Weights of a small transformer language model.
Size: 8 layers, width 64, 2 heads of 32, MLP 256 tanh GELU, vocabulary 2048, 0.539M parameters.
Architecture: LayerNorm before each block, learned positions, biases, tied embeddings.
Each number is 200 + 40 x the weight over its row's rms, rounded and kept within 0 to 999. Layers, rows and columns count from 0. The size before them is the row's rms in percent of the matrix's.

# layer 3 attention output (transposed), 64x64, rms 0.418, rows 60-63, columns 0-63
103,242,227,197,173,252,184,267,169,238,140,195,207,148,183,161,167,172,159,171,195,234,187,172,198,177,253,206,169,101,187,245,243,252,193,163,175,225,118,199,215,203,233,237,228,187,219,181,178,199,190,206,234,160,212,100,275,236,201,282,252,230,165,151,276
112,209,243,205,165,175,141,161,179,250,177,244,301,180,238,169,171,209,131,259,215,185,248,208,212,240,162,136,169,143,168,273,154,207,250,231,200,246,159,246,223,193,169,239,221,81,206,176,248,199,205,187,253,235,206,172,173,211,206,243,139,178,167,201,208
110,207,245,159,158,139,193,256,188,168,170,136,225,207,229,193,181,231,204,235,241,285,171,206,181,195,189,99,174,243,227,271,244,215,119,201,225,188,186,156,225,234,255,168,248,200,216,154,180,180,259,218,146,227,167,129,191,194,261,198,245,177,248,125,218
101,222,155,212,258,241,158,236,203,234,250,264,174,225,145,230,231,214,266,181,217,131,246,183,199,208,182,291,84,165,194,217,222,233,208,230,173,206,244,199,214,245,200,217,217,146,173,172,211,200,137,205,232,155,168,234,215,165,157,100,184,167,138,177,230
# layer 3 attention value, 64x64, rms 0.132, rows 61-63, columns 0-63
110,174,141,173,162,181,166,272,114,150,193,204,116,206,212,142,234,156,263,146,220,198,127,213,154,222,241,235,260,258,245,178,200,190,205,214,205,196,272,140,187,213,158,230,158,222,270,261,222,156,214,181,185,197,203,172,183,206,224,225,253,230,269,194,179
095,202,182,209,253,185,225,203,151,206,197,213,181,290,255,204,158,205,200,197,162,236,248,235,204,255,195,263,219,203,235,202,234,112,243,268,205,164,281,237,207,180,137,142,163,203,213,215,237,157,147,224,181,214,217,200,183,210,89,155,127,168,191,258,166
096,142,174,231,265,169,177,212,274,180,200,170,266,191,202,239,225,199,173,167,207,249,222,183,182,145,223,168,266,220,150,112,189,184,168,225,209,239,215,135,172,167,252,148,253,148,172,185,154,173,172,220,173,197,302,232,187,152,203,228,270,179,253,250,236
# layer 3 MLP up, 256x64, rms 0.305, rows 0-21, columns 0-63
084,215,251,144,153,215,238,186,224,155,204,203,181,221,175,164,126,180,200,199,227,233,262,187,254,221,224,259,212,137,169,174,234,258,121,226,230,238,190,178,226,123,206,177,183,219,175,184,172,213,155,181,229,228,218,310,181,142,193,133,228,240,245,227,110
090,185,239,210,149,190,147,208,165,186,184,261,176,90,252,198,202,206,192,197,138,208,299,179,181,265,178,248,188,170,132,220,217,210,204,212,234,239,188,231,232,238,246,229,260,203,151,263,161,181,169,208,141,192,175,206,300,183,226,199,168,189,125,184,161
101,195,227,157,242,234,274,179,171,142,223,179,118,224,223,166,190,136,207,217,225,204,211,164,189,190,207,171,134,156,323,242,236,212,261,210,136,216,188,209,164,272,178,225,225,168,117,219,222,219,215,248,215,170,136,183,156,244,176,186,231,186,224,189,264
086,148,271,260,175,199,232,231,220,163,197,224,204,142,133,165,217,168,116,130,202,240,174,173,224,167,183,186,202,261,154,216,208,241,225,224,192,283,118,171,202,213,172,201,228,213,302,153,226,198,168,233,193,164,172,286,212,189,141,164,225,249,218,192,208
097,247,123,150,157,201,205,156,150,154,266,222,223,167,224,254,98,183,244,275,150,111,232,157,215,142,188,192,173,251,176,160,242,202,184,186,211,222,203,189,204,223,214,196,219,212,235,305,242,218,150,193,213,218,259,221,231,203,175,197,208,197,228,176,138
113,196,201,207,215,201,200,212,172,88,162,148,195,283,169,175,157,206,127,220,157,260,253,194,214,196,169,213,185,231,194,294,186,170,222,298,184,226,175,187,168,227,177,227,215,185,157,288,134,146,249,214,144,220,188,199,242,216,216,216,164,213,161,258,180
131,272,162,230,276,178,163,232,176,196,191,249,144,190,215,237,244,246,146,135,231,175,195,173,240,248,202,245,196,101,223,187,166,230,156,169,213,119,217,160,128,234,263,163,152,186,211,207,256,205,196,162,237,174,198,169,196,204,250,184,136,265,237,210,193
105,238,214,172,252,214,198,176,193,144,158,232,205,174,257,161,267,177,185,202,197,198,229,173,175,207,248,278,185,260,222,204,117,173,170,216,216,102,220,262,233,187,121,209,170,242,179,254,222,122,234,150,173,266,141,208,188,250,173,132,185,183,216,213,225
085,178,262,176,198,204,209,276,216,209,221,186,249,160,253,182,196,222,251,187,155,160,224,134,243,236,95,142,146,139,175,265,193,251,167,134,225,216,186,264,197,184,166,182,225,218,199,189,216,285,202,160,261,194,216,227,218,179,137,142,235,205,150,178,184
095,128,205,139,232,224,238,198,199,180,201,199,227,224,218,224,167,145,216,229,144,235,221,186,177,213,179,160,163,220,214,237,265,152,210,200,105,106,138,170,209,212,223,186,224,246,148,178,276,194,258,282,172,194,279,210,164,252,189,278,178,184,230,214,208
080,187,172,179,220,166,261,108,183,183,215,122,250,190,237,180,174,200,284,249,217,206,151,252,186,208,170,295,152,236,229,169,225,184,227,180,192,178,167,247,275,203,283,207,187,224,241,167,160,197,189,181,190,253,213,216,128,205,195,120,200,152,250,210,176
095,161,160,131,218,198,275,154,135,167,176,170,207,204,246,209,172,198,190,220,211,216,152,161,169,186,187,206,187,159,216,250,263,239,201,230,153,122,199,231,172,177,256,121,134,222,198,267,196,235,237,139,221,251,175,236,179,207,236,149,214,216,266,284,151
113,246,188,172,185,231,147,149,238,233,173,212,142,205,243,167,104,210,170,184,240,236,270,230,177,144,110,180,150,228,139,149,245,224,197,152,228,216,209,206,220,194,259,214,277,167,229,212,131,176,186,182,263,125,239,254,233,192,197,185,185,217,189,187,246
114,264,213,248,278,119,168,203,211,300,214,217,239,212,164,253,167,202,69,141,222,231,214,237,211,212,130,264,223,136,151,161,209,218,192,182,170,187,175,159,192,179,249,214,157,168,197,237,186,148,202,188,237,206,227,219,241,236,186,217,157,188,204,212,179
096,179,168,270,281,127,225,247,108,148,213,229,190,228,181,214,187,200,160,259,181,216,245,172,212,217,131,264,174,184,249,158,246,163,196,202,199,200,137,228,238,230,262,226,181,261,181,223,216,204,212,214,133,200,155,198,184,160,161,205,183,313,196,178,190
125,186,185,197,251,228,247,167,228,187,207,215,166,144,199,220,268,190,188,295,197,258,160,225,252,178,308,143,159,211,239,195,216,170,199,178,212,235,193,216,103,224,173,145,198,203,267,162,192,210,148,210,148,169,180,231,115,231,158,188,159,208,214,129,216
088,259,207,162,215,248,177,191,138,207,228,231,180,209,150,190,238,175,211,286,201,158,238,241,249,116,235,251,212,205,234,201,200,158,246,142,164,156,191,194,209,273,222,235,176,192,166,209,201,127,214,170,130,231,186,147,269,243,217,127,176,172,184,276,153
101,181,184,285,187,220,217,111,165,108,278,172,223,165,177,163,194,161,173,196,211,233,270,234,220,214,145,201,248,227,192,274,244,235,257,217,209,145,153,229,272,161,219,205,212,173,183,246,206,130,122,185,207,191,185,157,236,247,212,174,170,215,178,164,200
079,188,205,168,193,226,281,256,234,206,152,198,234,136,189,287,192,162,203,164,236,208,152,110,178,159,178,160,196,172,221,189,200,140,217,216,139,194,216,208,290,201,221,211,178,226,154,208,211,221,232,212,198,241,256,142,256,258,222,183,294,144,242,168,155
101,225,157,211,218,218,140,179,203,223,172,176,206,206,142,234,179,262,206,194,232,228,236,182,203,214,213,224,235,138,193,133,208,230,112,188,285,149,195,187,152,247,198,114,202,297,181,174,251,211,164,269,204,190,183,229,152,266,197,118,211,271,191,218,206
084,200,199,162,253,148,241,172,214,145,160,207,202,165,250,172,164,133,170,257,133,180,217,203,191,128,225,126,193,230,138,144,226,236,188,193,184,239,283,179,182,256,162,226,131,266,251,250,195,240,227,197,246,166,219,201,222,287,199,199,177,193,177,229,247
107,178,149,201,239,192,154,167,196,227,144,237,167,214,267,266,217,196,176,201,253,179,234,232,251,308,203,230,229,209,188,151,260,174,148,281,193,149,277,233,202,255,172,135,158,201,139,252,228,185,152,152,180,221,200,178,212,156,161,234,167,197,228,198,169
# layer 3 MLP down (transposed), 256x64, rms 0.145, rows 0-21, columns 0-63
089,210,290,162,214,203,173,163,181,263,193,229,143,218,179,191,148,194,193,214,188,252,225,138,221,204,228,218,183,235,212,240,272,162,153,154,196,248,159,220,196,271,131,215,164,181,173,165,160,233,229,208,203,310,204,117,140,177,207,213,158,209,192,258,268
088,257,184,172,257,145,267,198,204,277,162,162,201,263,224,243,117,187,161,195,245,222,123,203,129,199,163,165,186,182,274,200,201,191,186,139,269,192,226,177,147,175,156,213,180,248,245,178,266,191,182,212,188,176,138,222,177,225,177,238,199,239,268,201,239
096,145,148,163,159,197,223,209,224,258,166,179,181,168,115,231,169,255,309,219,231,240,200,169,255,151,159,200,209,177,198,168,166,223,201,209,240,186,259,157,225,173,243,229,194,134,211,216,139,173,231,194,178,153,263,200,201,201,201,196,244,231,126,304,174
082,275,148,208,154,199,192,237,251,207,264,224,158,256,217,175,161,184,240,204,139,258,168,173,264,114,97,234,159,189,241,193,143,182,204,195,237,251,231,184,193,186,211,206,214,272,179,193,184,256,180,266,166,211,196,155,136,177,253,161,252,201,187,205,193
101,237,159,187,231,211,164,197,180,163,195,162,195,143,302,164,256,238,118,139,210,251,141,314,205,169,215,225,207,239,207,253,221,190,168,227,159,207,199,188,200,177,216,171,252,246,214,203,198,259,186,193,209,143,178,185,267,97,198,212,190,182,148,230,222
100,194,225,170,213,160,228,222,207,134,152,208,227,212,181,200,220,162,249,224,210,132,125,154,268,203,198,204,240,222,179,259,236,211,172,163,237,223,156,255,143,212,140,248,164,189,166,214,226,174,189,214,171,154,190,308,257,241,314,161,192,164,168,169,199
109,121,227,122,221,161,173,161,174,202,170,152,212,217,256,197,187,180,138,224,233,231,187,120,201,102,193,215,200,207,181,135,135,191,248,252,304,231,221,228,156,167,227,251,220,196,146,156,217,220,217,204,218,228,213,241,253,223,259,171,209,195,247,210,239
095,139,268,192,194,165,236,182,217,169,159,175,218,188,277,265,247,152,189,80,175,156,157,182,225,260,195,236,188,183,182,231,241,148,185,238,260,199,149,240,214,178,247,183,219,230,127,207,208,271,223,187,183,147,179,211,240,189,261,199,230,197,256,168,154
077,189,160,295,184,238,272,209,163,215,182,217,200,218,203,167,206,163,155,185,147,225,243,190,258,203,199,220,230,188,234,185,199,176,190,221,200,182,198,154,138,202,260,225,186,207,104,117,228,135,210,254,206,141,282,217,138,237,272,145,166,232,201,240,156
103,278,205,180,145,228,179,212,208,199,173,199,162,238,169,155,221,294,175,154,165,227,238,227,200,171,113,261,248,159,98,206,184,216,211,247,222,209,228,208,205,169,170,171,155,177,281,259,263,222,199,216,185,221,200,247,174,220,197,158,244,155,155,244,134
086,180,222,316,203,248,213,259,209,237,166,183,190,180,199,263,91,180,177,130,206,171,238,186,211,192,235,248,184,204,158,225,196,141,203,203,258,198,200,157,240,254,158,217,198,195,151,254,108,207,196,155,208,176,227,165,164,189,184,276,175,194,277,196,190
109,184,167,251,132,260,160,244,212,229,227,126,213,249,234,175,195,221,208,196,165,141,226,183,260,250,285,264,226,203,160,198,215,277,173,194,237,159,164,154,197,223,178,233,246,185,156,224,127,120,184,209,195,124,181,156,181,220,240,217,152,203,163,207,248
102,229,215,146,243,119,262,207,156,221,204,202,241,206,102,222,219,183,150,105,230,193,189,162,232,226,255,175,195,158,243,247,210,188,149,188,170,219,164,141,219,203,132,134,156,212,155,188,259,243,251,212,213,214,158,235,217,246,211,234,284,216,228,192,188
103,264,157,162,154,180,182,194,156,169,205,114,137,198,205,160,182,170,263,264,154,231,233,196,234,234,161,282,204,200,238,194,171,278,208,216,213,204,163,280,207,170,212,141,168,230,199,259,271,158,191,227,132,235,208,195,225,143,242,187,268,183,173,184,188
100,142,196,223,196,186,256,224,273,174,144,214,225,159,220,232,237,195,277,210,242,222,164,257,188,147,186,232,200,156,239,221,107,210,154,284,168,210,198,173,222,140,235,215,222,194,258,195,150,257,215,245,179,168,145,208,103,199,145,143,234,199,201,205,173
135,252,192,194,270,214,181,216,178,168,194,208,159,174,182,203,192,207,274,169,297,215,213,279,219,167,207,174,197,183,188,139,204,176,183,251,236,199,203,176,140,207,164,198,196,209,213,271,163,170,129,164,160,114,213,174,289,191,193,303,216,184,263,138,186
089,254,227,203,221,128,192,287,194,168,151,191,167,207,244,178,196,204,240,203,229,224,241,254,269,246,237,239,194,215,153,172,264,211,172,207,93,210,176,228,135,216,253,221,253,178,222,236,163,161,202,184,175,132,183,222,160,159,180,172,165,108,150,221,226
101,182,213,171,236,213,175,262,286,235,233,175,200,225,252,255,186,157,229,205,208,177,94,214,181,157,129,186,158,140,162,144,185,225,195,174,158,235,231,224,222,242,185,164,169,261,173,184,180,222,271,206,197,247,109,187,188,163,179,261,288,204,219,212,211
069,175,241,186,201,170,189,183,215,168,172,110,174,183,114,152,186,220,273,220,116,231,216,220,204,157,274,171,233,193,211,271,222,251,187,184,205,179,282,137,170,223,230,211,180,174,220,171,242,203,153,212,207,193,135,225,150,157,204,198,253,267,254,254,247
098,149,205,213,177,204,190,247,173,181,207,226,173,175,220,161,251,169,134,228,155,176,166,215,231,237,181,232,184,265,241,114,170,248,261,221,152,163,204,241,183,175,208,309,200,167,264,152,210,180,230,181,229,237,205,177,223,214,249,287,175,139,168,117,163
089,200,172,232,136,269,177,224,215,229,252,134,263,160,202,275,231,242,227,183,202,198,234,212,164,202,176,196,252,249,254,233,214,132,225,196,256,213,212,151,168,226,156,200,189,155,184,151,132,164,217,269,132,181,207,213,173,143,215,132,243,163,138,257,209
098,232,141,209,140,175,141,198,212,181,226,174,276,252,240,144,193,182,251,200,113,190,177,204,229,205,164,170,178,222,227,188,150,170,188,200,288,221,214,184,184,186,237,257,244,239,139,222,105,199,181,191,190,214,210,130,293,167,200,276,220,246,199,235,186